Weights of a small transformer language model: vocabulary 2421.
Each number is 128 + 24 x the weight over the matrix's rms, rounded and kept within 0 to 255. Layers, rows and columns count from 0. Numbers have three digits each.

# layer 3 attention value, 384x384, rms 0.159, rows 257-356, columns 0-63
153105109169124112139110111103179123119164106103133103096116113158089141102125133185196099146137129120128176157113085154101111126131145082090153116122122135148153090170109131144142142153121109
126101125163134134107090163132120093133110102147132101114139109162127116121113105156136166148158085153097118153133150163115091122147081110069098136115108178137092167149124104091176139132128140
141143133113133096099132090148108069116105121102115153076143125133133127135142108138175083128169154052102107179150148109114156171120106174137145159098163121170147143119062111139149122126159126
123116117123087130162136117115141161160133098110077115124124118123131147120125203183117144087108086099124120109174111160122110111148132110091104128122093128117103096132163156105126138165142179
120133165079151137112078145101135110188099158155121130106159170112121154115111100112127169163161132111102191103076091114149145135100147146144123151124143081165114137118177158116158112151101136
112141133157150148133152123100153130150126127121156149143127092129089152158105162164085169097121065122154124167089088128119159179139126076084122118101138111079110122107143132153181106131098132
082109162139098171158154156127143116161120112169132119139143115139117180126111159156154133124124103154109080145112090128122081099113116108147122127121137118135124125126098128116135121124170149
123114125155113109106117134135106124094139126150099126163126140139124115131165136108117103142132141117159103149138150115148172135143157125140086132198155119165130135151125154104132124102148089
128105093147092151113099132106153129119122160145175158118128195112117111139096080126120079172126108122125120106152111130103130109129130137095201120124129124118106132102106119157116176109145123
134132145161154096121165143123096100109115129135146137093075136094135128095082119099115067158140148102120115150119143098154162120146143122120108159114103161104143151135100130102128145120104069
091114135171100109087140088136074111155096163176103111133104129129148085088163096116137140111125118105146127143121108133156116096133140104129114124162124139135143106113118137145119143149145087
120149122148090105102087081070154114109095152114143149181117108116126138164141159099185123137122099144155151143103116120149116137136122113106116115122089168091125132113132096116102184120108119
135101119136092116114107154174094132123107100128109137159110118137151102150119148128106142136114132142121120102077168125095090098123057143115135144169170073103131077138145100120116109091136086
141089120118144123092175124100141133162155136161163160134164140102149093080179125120142124142146160151088145125157105144180131160157116145137130153145133099199189127150098100103096171205131129
099083119117105153159132116111113153098115097091158114088115071121137080083138097148164139153143114132145104142125122144155080134137155114096168117136124140149135170099128164106092132127152133
101121137093118143120137168148147170141117145159124166070140088152091154106142159123117100148115127128126072107076105136200126111148114133138131132121114134097130131128092096059120148107147107
157179149145072096107126141101137111113116092113145138094103168147154138123117109146139063159131159121129131141100105119078145114094156132146154112142140141172128210140066114131099140106132128
153095096140092099107139133153135167083115142167121131132146166148152114123121139123136131137139146148142125154122146127104156136090087108142118126138125158150150171132129115152130133142074135
135125160106147084141154126141150138168114130147144114127105142133148125125121133182113074093135112099092127115169135170113145156133118127114098099121164157087140131113081127099157128125168169
113136099135151123114092121134129127105119114110127175081102139186139106154107124128160131136130071093151118157127117113154123170129098098118118127087106128109110137179160129103132119130171119
152091118127159148102134136092089161153132124177129109087129107105131106099163081141160108166145129113160107132150111145185165128132158114106107174112103106136130165153145161165114100113128146
151130091146146112149162109098187077124117059120111143175146110138118105104128146169145121129106116113190167129123122108128094150138150109164097136122106123101169105166125091119143115138139103
118080130093114114142143092100171114121134143133107121098140126111094121131138125145114109143137121149113131111096146125090147138135149112128133151165170122112159157101122128117132102117131129
100141109094068119139129094096134084131141127142167133124148142143134146151154125101098159100167159116102168168081137131141133176161114126141148127120125109146137135116127102110115162180131120
102125136118109174148117142187145112113105064110131123164117120129124115129126075153104137123141116115124126160111103108149113151135104139129106127085101147110127110119131112141155155166135073
168126117130152140081130143107161111127129152068085132078145110131089137121172164112172108160099087151151113116140099163141124151097107143156159141135141157184171109125124130100107136119136095
074125138112130152133121127145133178134127109081151121155127155128142160113141133133124088137096098125101135108184134139107122143147131150159092132126148115131146145139066117101086117119161142
134159140097107130153139092144173095143171151154145134159108145102103142099100172148110136111104108139139115132134103190116114158157149193157108110122132118136152149165133154110124119168089100
141146131095154122077106143103129122161129110100127114128113180178092097124105141111154141141094082124109136108135100104164109168156137109103113071136116127131109143157121149093134115111153094
134134092109125134115089095094146120150138157165113140148169140173167141150110133110132119150126167133113117112149110145155149123141147114142126142137124119136100126114123150134101125150136140
088099147098075163123101118157145126076093102145129086106121145082091139123140128092110125137143102134087159175113116127071128123127128135131108140126159120167151138167117148130109140136098109
130121132129087159125136095146114107116105071149143159140154106178116143121132115125116054143169130150127062121112153064203142175116168159112117127093115157126124160087118140150123109133119184
179107129165093173130126121106122108141143174102137118161121127103176119124115125109122131146171155121184122097116180115175147126134118075140106135098135084098127091117118077150184099145102146
098116110094169086146086178126123143124123151144112115133148141112144133093090139130171103125116093116133102092140090144102126140098142097103143142113133143133153146137074123131144145133102162
174146167132116146130138144087151128107121122120126122165158115194124147082122081155137132119090097118103102118116118175080090123164088178137105145129102122093087130132110125141148064107192164
119086137133151209145120118110104160146127141149086102146133099165151150156139093152103144173107104147093135130130102115108130146154123135168147132106132149127124138129139157137084166119128110
088118117099133139134134120146097130137110151116151120097120095139141103037136133114102129127136124092130109145093132132144156161159098153136128147117143138147104142150162128155070187156095131
160124199141137117160093104135109116103130123119113130126145120162158082116121100142172110102146154106089132068129135144166102111117107146158087161094100146166120144135152154137135123159168087
160146130126108069106113099140164096163160158153173142109115116110140088116141133168145147135100099123089142121083122129063103127108156096127124109145134116117126134135103112094131151111083137
111147146064142160143091211128113121140087134133132117136144153139117131120124177117153134162133101153084082172132163103128134130059134121155127114119116099136112125149151168114130121127155174
176121123115162117103141105053067104122114147089070173145107125117161157065153160182148139123118154117124149115141091143121143132169131097147118140142133137118158077100150138131095125162122139
113096090151149122120101122106119151102137133120123122144130158125101071121139104138161111129116188159210153146152158145134129113139122116139123118095068116135141121123125132160114115111098142
149154154169149151105154107153150158141170174114178155177127167121122146165104160144165116105124117115131161089119131137096108115116066103112119144127117148141113153135144117115158139100177095
112157120159124180104165138135147122131116129126143085133102150111149124103160120160118179156083148122122123148073141143195086140141150118156117156141139086127129156146144173137133149119101105
125138144110156146139153138125124112117121106151161141111107137135150139151102120141162101169136119115126194139083137149141086075098183135086124116164133148137128138159143127106074168134115128
162145183158107124124159110140109099073122098147103161148121122137126112108137094110114137159148139144122111143163138094093127126116155150147146094149144163108182146118083146130113196146149098
100086075100111067114154166127118169106115183111125137130131124133087142111126112082109132120121097107106128142116125134120088126151134106142107148152122083154132100183072108121115140150147110
105117133105150159121134141152161138117127133134087102135142097165123172126095136151086134095102090147090160134096091120119124076168129086133119112155115139141164114187140167145131141170101122
146120123130073145148146152143143183170106099155135130123141132149143119079168150142116141125131146146133118147142141142137140113165099170129162110082114151113113090139135132142084129116120164
152149109150151104161093135172170115081113136129165068137088115180143124104136126148116104109106126089137101130093136133102167145082114130121101107145151145114127114101141089111140169127109146
139100137143096102173090150159100138147158128164157165161141136137123108126099154135123126130077132105150144173112136123122133163126117151134120115113170172126144156141137116170129119120125111
149142132156161156142188131138141152152118105082145153074148098114127156132120162113140148122152127116136145134088133072129120128147141144145119127137150127141140118127135128082119147106117114
134114120138118149091151159050160132102125110137182163082142144098112128111150092182089106116145121094093166140155111170183148142135153131155115120148121132131184136136126110134149154116137108
143158154127098115139136087130160130107141123151143145106130147099136189148062153128146096162105109145157098082115082121132125136108159141115122127162135127163117137129116142125123146165165164
144150145193111151110142102120138138141177181104093118160189118113134136114118114148146134120173135191158141130116149154149137099107131096120174126140104137170111125077122130132098130125100147
065131167084119119137158114122119134113148167148124136108113116058134158155127163106065152127136130151100161122123134131131115134123144116160105149109125132169146122180140136135108153185095110
168105097114105102086150186134119158165159157144122068114155128144129146207132052134106180142094135117081166127099123131149157131130145133129158140106188109117156114126125152130152099085120115
118131134140154153111134113168201087160136137108135105113116128164118130109139099141158076148101143127151111159090122087074137101146129126138152114107135105145145145103170153165127133094157152
109087139095148134089118134109178128153153126119101143139080155118075092138153162101163142130126164108123139106128115141127133120123117122088137115157130121068180116098151132087145128139144124
138111129130100159126148162162113147154106158153148141132118135112092135079133145182108139125116055122090140148124095172116113156155124122086141120107093122117141081177154159137178078139098104
166144141143123127132097131115097135169106123146098135154139136097085143149129104124118116115111108099107131138112123118102174121155095106179127142144134149111131113131167125161089087148145107
164161124138100104093131094145104083155102101122179074064117151101123089116100099075082135111121162156122135141116153114103183136081121091132135104079127102146124131121160112137106126115119106
134118147109210176120126158085102182095131123162100174141131133151128140134125126142110140058095070100130114101139138150120136146162130128159111144166126109179136131129127123107173151112127136
127120167137122091103115112092122176105100120142151089114116136107177111116107129170150112093085133158171140081147182145155149175119123114132089165109158137162082111132078100133133108137140103
130143108167115119123143135137141087125127132146149123133157150136119112120086118136120117144126118097108114154084124126111134146138146136152113148109097158129134100072174100082144158110145164
094141077121118135138144158112129163119100198107113152198155109153130096171080125178158105115163092148091119157159105125099112116156089151137157120159127130097129147124146117151178141128164129
130131107150158118114092131135148160138105130155141134126165135117144165164138094109128119107127148094095131104147135181117150127102169147126132160131149101138125181198084104134183133154124123
126169111081124179135111154099091137086103099111105160126139082130129107103126112169168082130117147128188143098118088112110124126130067135118122130138113122097135160162163165109136125107131110
119101121101096155135123154092100175160113093130111136106109089136109076151156153120148129112118120130167152124144137139173113116151067146139100120084147168134088137134125107083120110109105114
114139116095169133133157117126091115130093158129100121112110109168169126129116133158098128155120158177116119114151116111111165128131145117179141146105153179107147124130092131134116144180149112
123127113132093105138158135147106127116115122142128155090123141161136113110153120124107117174154130094120152118138123165116110076110183155145106110056113125075120139165159204184121150124157112
146113119125157174135110105134113110126167127162146085080099161121145167133142116098158102103115143152120104145101184119100166116148141121145085136092139123129142080161133148110144109122127153
186128152122164182151127161109156115158130147120098144086179143108127116175143122153147136123100157123159126127111116160123114146145107099117115133114138086192127144101119122121145106096108124
130127130165133077144139072136091124135133105170154085121097169104166101111161116133135153122161168110113110120140122121145126165108102123178130099161149126127108101167113143150114091163134144
151100104138130103149094128109150145113141106177146163126186112170123144114183143176127135063113145142128125117175120166142136146143174175120145129118127111130139134139114127142109109144105116
154092133133154156133134120175151101133103157149118154085118118170145145102104133145115125190166152100125125132138073072112113167147129183147091113146120121075098121179120127110147110141154089
105152101133123124111114144119160119105178118087129134112152131133090143150142104108169160127124142131148088136151157142062155173113166115098139126147115147102123120100145132073133085100115140
116084122086138119126138108110138125136146180123110099139107104093085109139094140087161120093102090102124133113118110133122098094102131095067129117137094133126122092148128128140130132113104157
104090140118168118120102147141146131116158125140170104115163128138103122114151092135087171125149094127120115146103130165128133104088086122143157123133145121100143095071133140139120113122111139
127137096086143123091180102148174189146155118153085100139114105133124153171144120114130152095151133140132148134113109118152132147188132126116207093113122146116143121087147129109115138186111086
140152110147110089162153147120135137115108080169143132149147093133110175146151158149137139133115116112160090098063121134120128119173127123151162129084150144121120154157095127112161136144122126
112139131113128129103150138152188167141105101150129140126134094096173140128116123107152193130134113089123108153111132138102115067081114141149128123185140114131172155116149121110139156114088129
125108121186131144101120087128133146138176127125138136119119139101132135135128098137144085152130130157166135110084139123116134155123105102117118098123143100184112094126098147170114127171119115
125102117195113129176123070158112126163105100151134148126112170121133141070103124162138156154139138132137119133076149159119117116115130126145141109117141132114177133118100142150128113115111129
122109114110129074165153173122153124101132123100132140094172082112127104156123144126136145082159156138107161121133155096184149113153153133104124130185134144121177083127111096122098162101118075
098159075147132153123099102119077106108121124139173157137145095113133145142139157153184142122152096114168111131088147094111124109132124132102132146128140111149104126121144132112107102133117088
137149113120151131138098137107140159156133157153127120107199119122121142152068119151134122128131172122130135156111146131112117144106119125113125126086100121112161085119149089129122116158125099
106069149142175117088116091136119133117108075169126197144094103138124115152134141144124126129163131130101115138156086166126108111112156109127117098112097128150140108160090085142171118106128092
162131128166137109153164121158185086124147156160123158130163131149174107086128168145063110141122105118170150148104142131076159134138157163091162116101126104151163093137053131187167098138188124
096142100137123147078077163164137133132127126153139121134175112137174072166136166101169107151130115131127089090144140128149152133108177094151144151133156125155091104087146090144169162154147179
082134140125112124106105097103131125131113120090108125084131101139120170187098088086127097113127124124121133159142127133099114129179108106161141123122119168099150113130130127138134122101168142
128113130117141114114096123111159118138108139138135148118168143171108140140122174144116145129079102104118128154064168135168166117129118109105144128103112095074116113162139097176165109120105123
105128163118156140175157122135111128151119085094077126112142130096088119141101183137109141108116131139180161136122149151090118112191151096139149129164104129151084165108119142126117151147115115
131101148101127131133149128124147139091110134153119120149161159106131127100122159119164107137160165092110137093124124115126185121075107104108127132130140124156143142150153112178090089086143104
131154140084140112151154113129160110137134129153182151142147099092141138103152104143089139126156116119095184111124101074162183147129164124183131150143150091186124151108122163128157154136107129
147136134128141147105133140123112136110164143116092181125084131092124141105130106131158100144157145134102140082145144154156140108139138115140139111155138143077157090097112111184118160139145170
154171134094090159094116098112105141162137092156089140101147088146122134142121145137117116121068135099130092145143135159179185160131155138133124125123156145140158095136094118154119144113146139
160118113093121111131127110130123081134165121108101183132113109142139134167131114173093096152145133133158102142141113138100121115089120109119093115130190154087104150125152141135079119110097081
195148195134132149174149135158141076099147127097130151082116132149131131174117069089150092143082143137139134121082137140138121130140066097099122100145124147124132179134067141133139137180129192
108125185114107108138132106150151120135098142148101178132108095137124144165110119090120138165141115138144087161117134124107144173152098156141116135160102119150108151146100154144160146178141156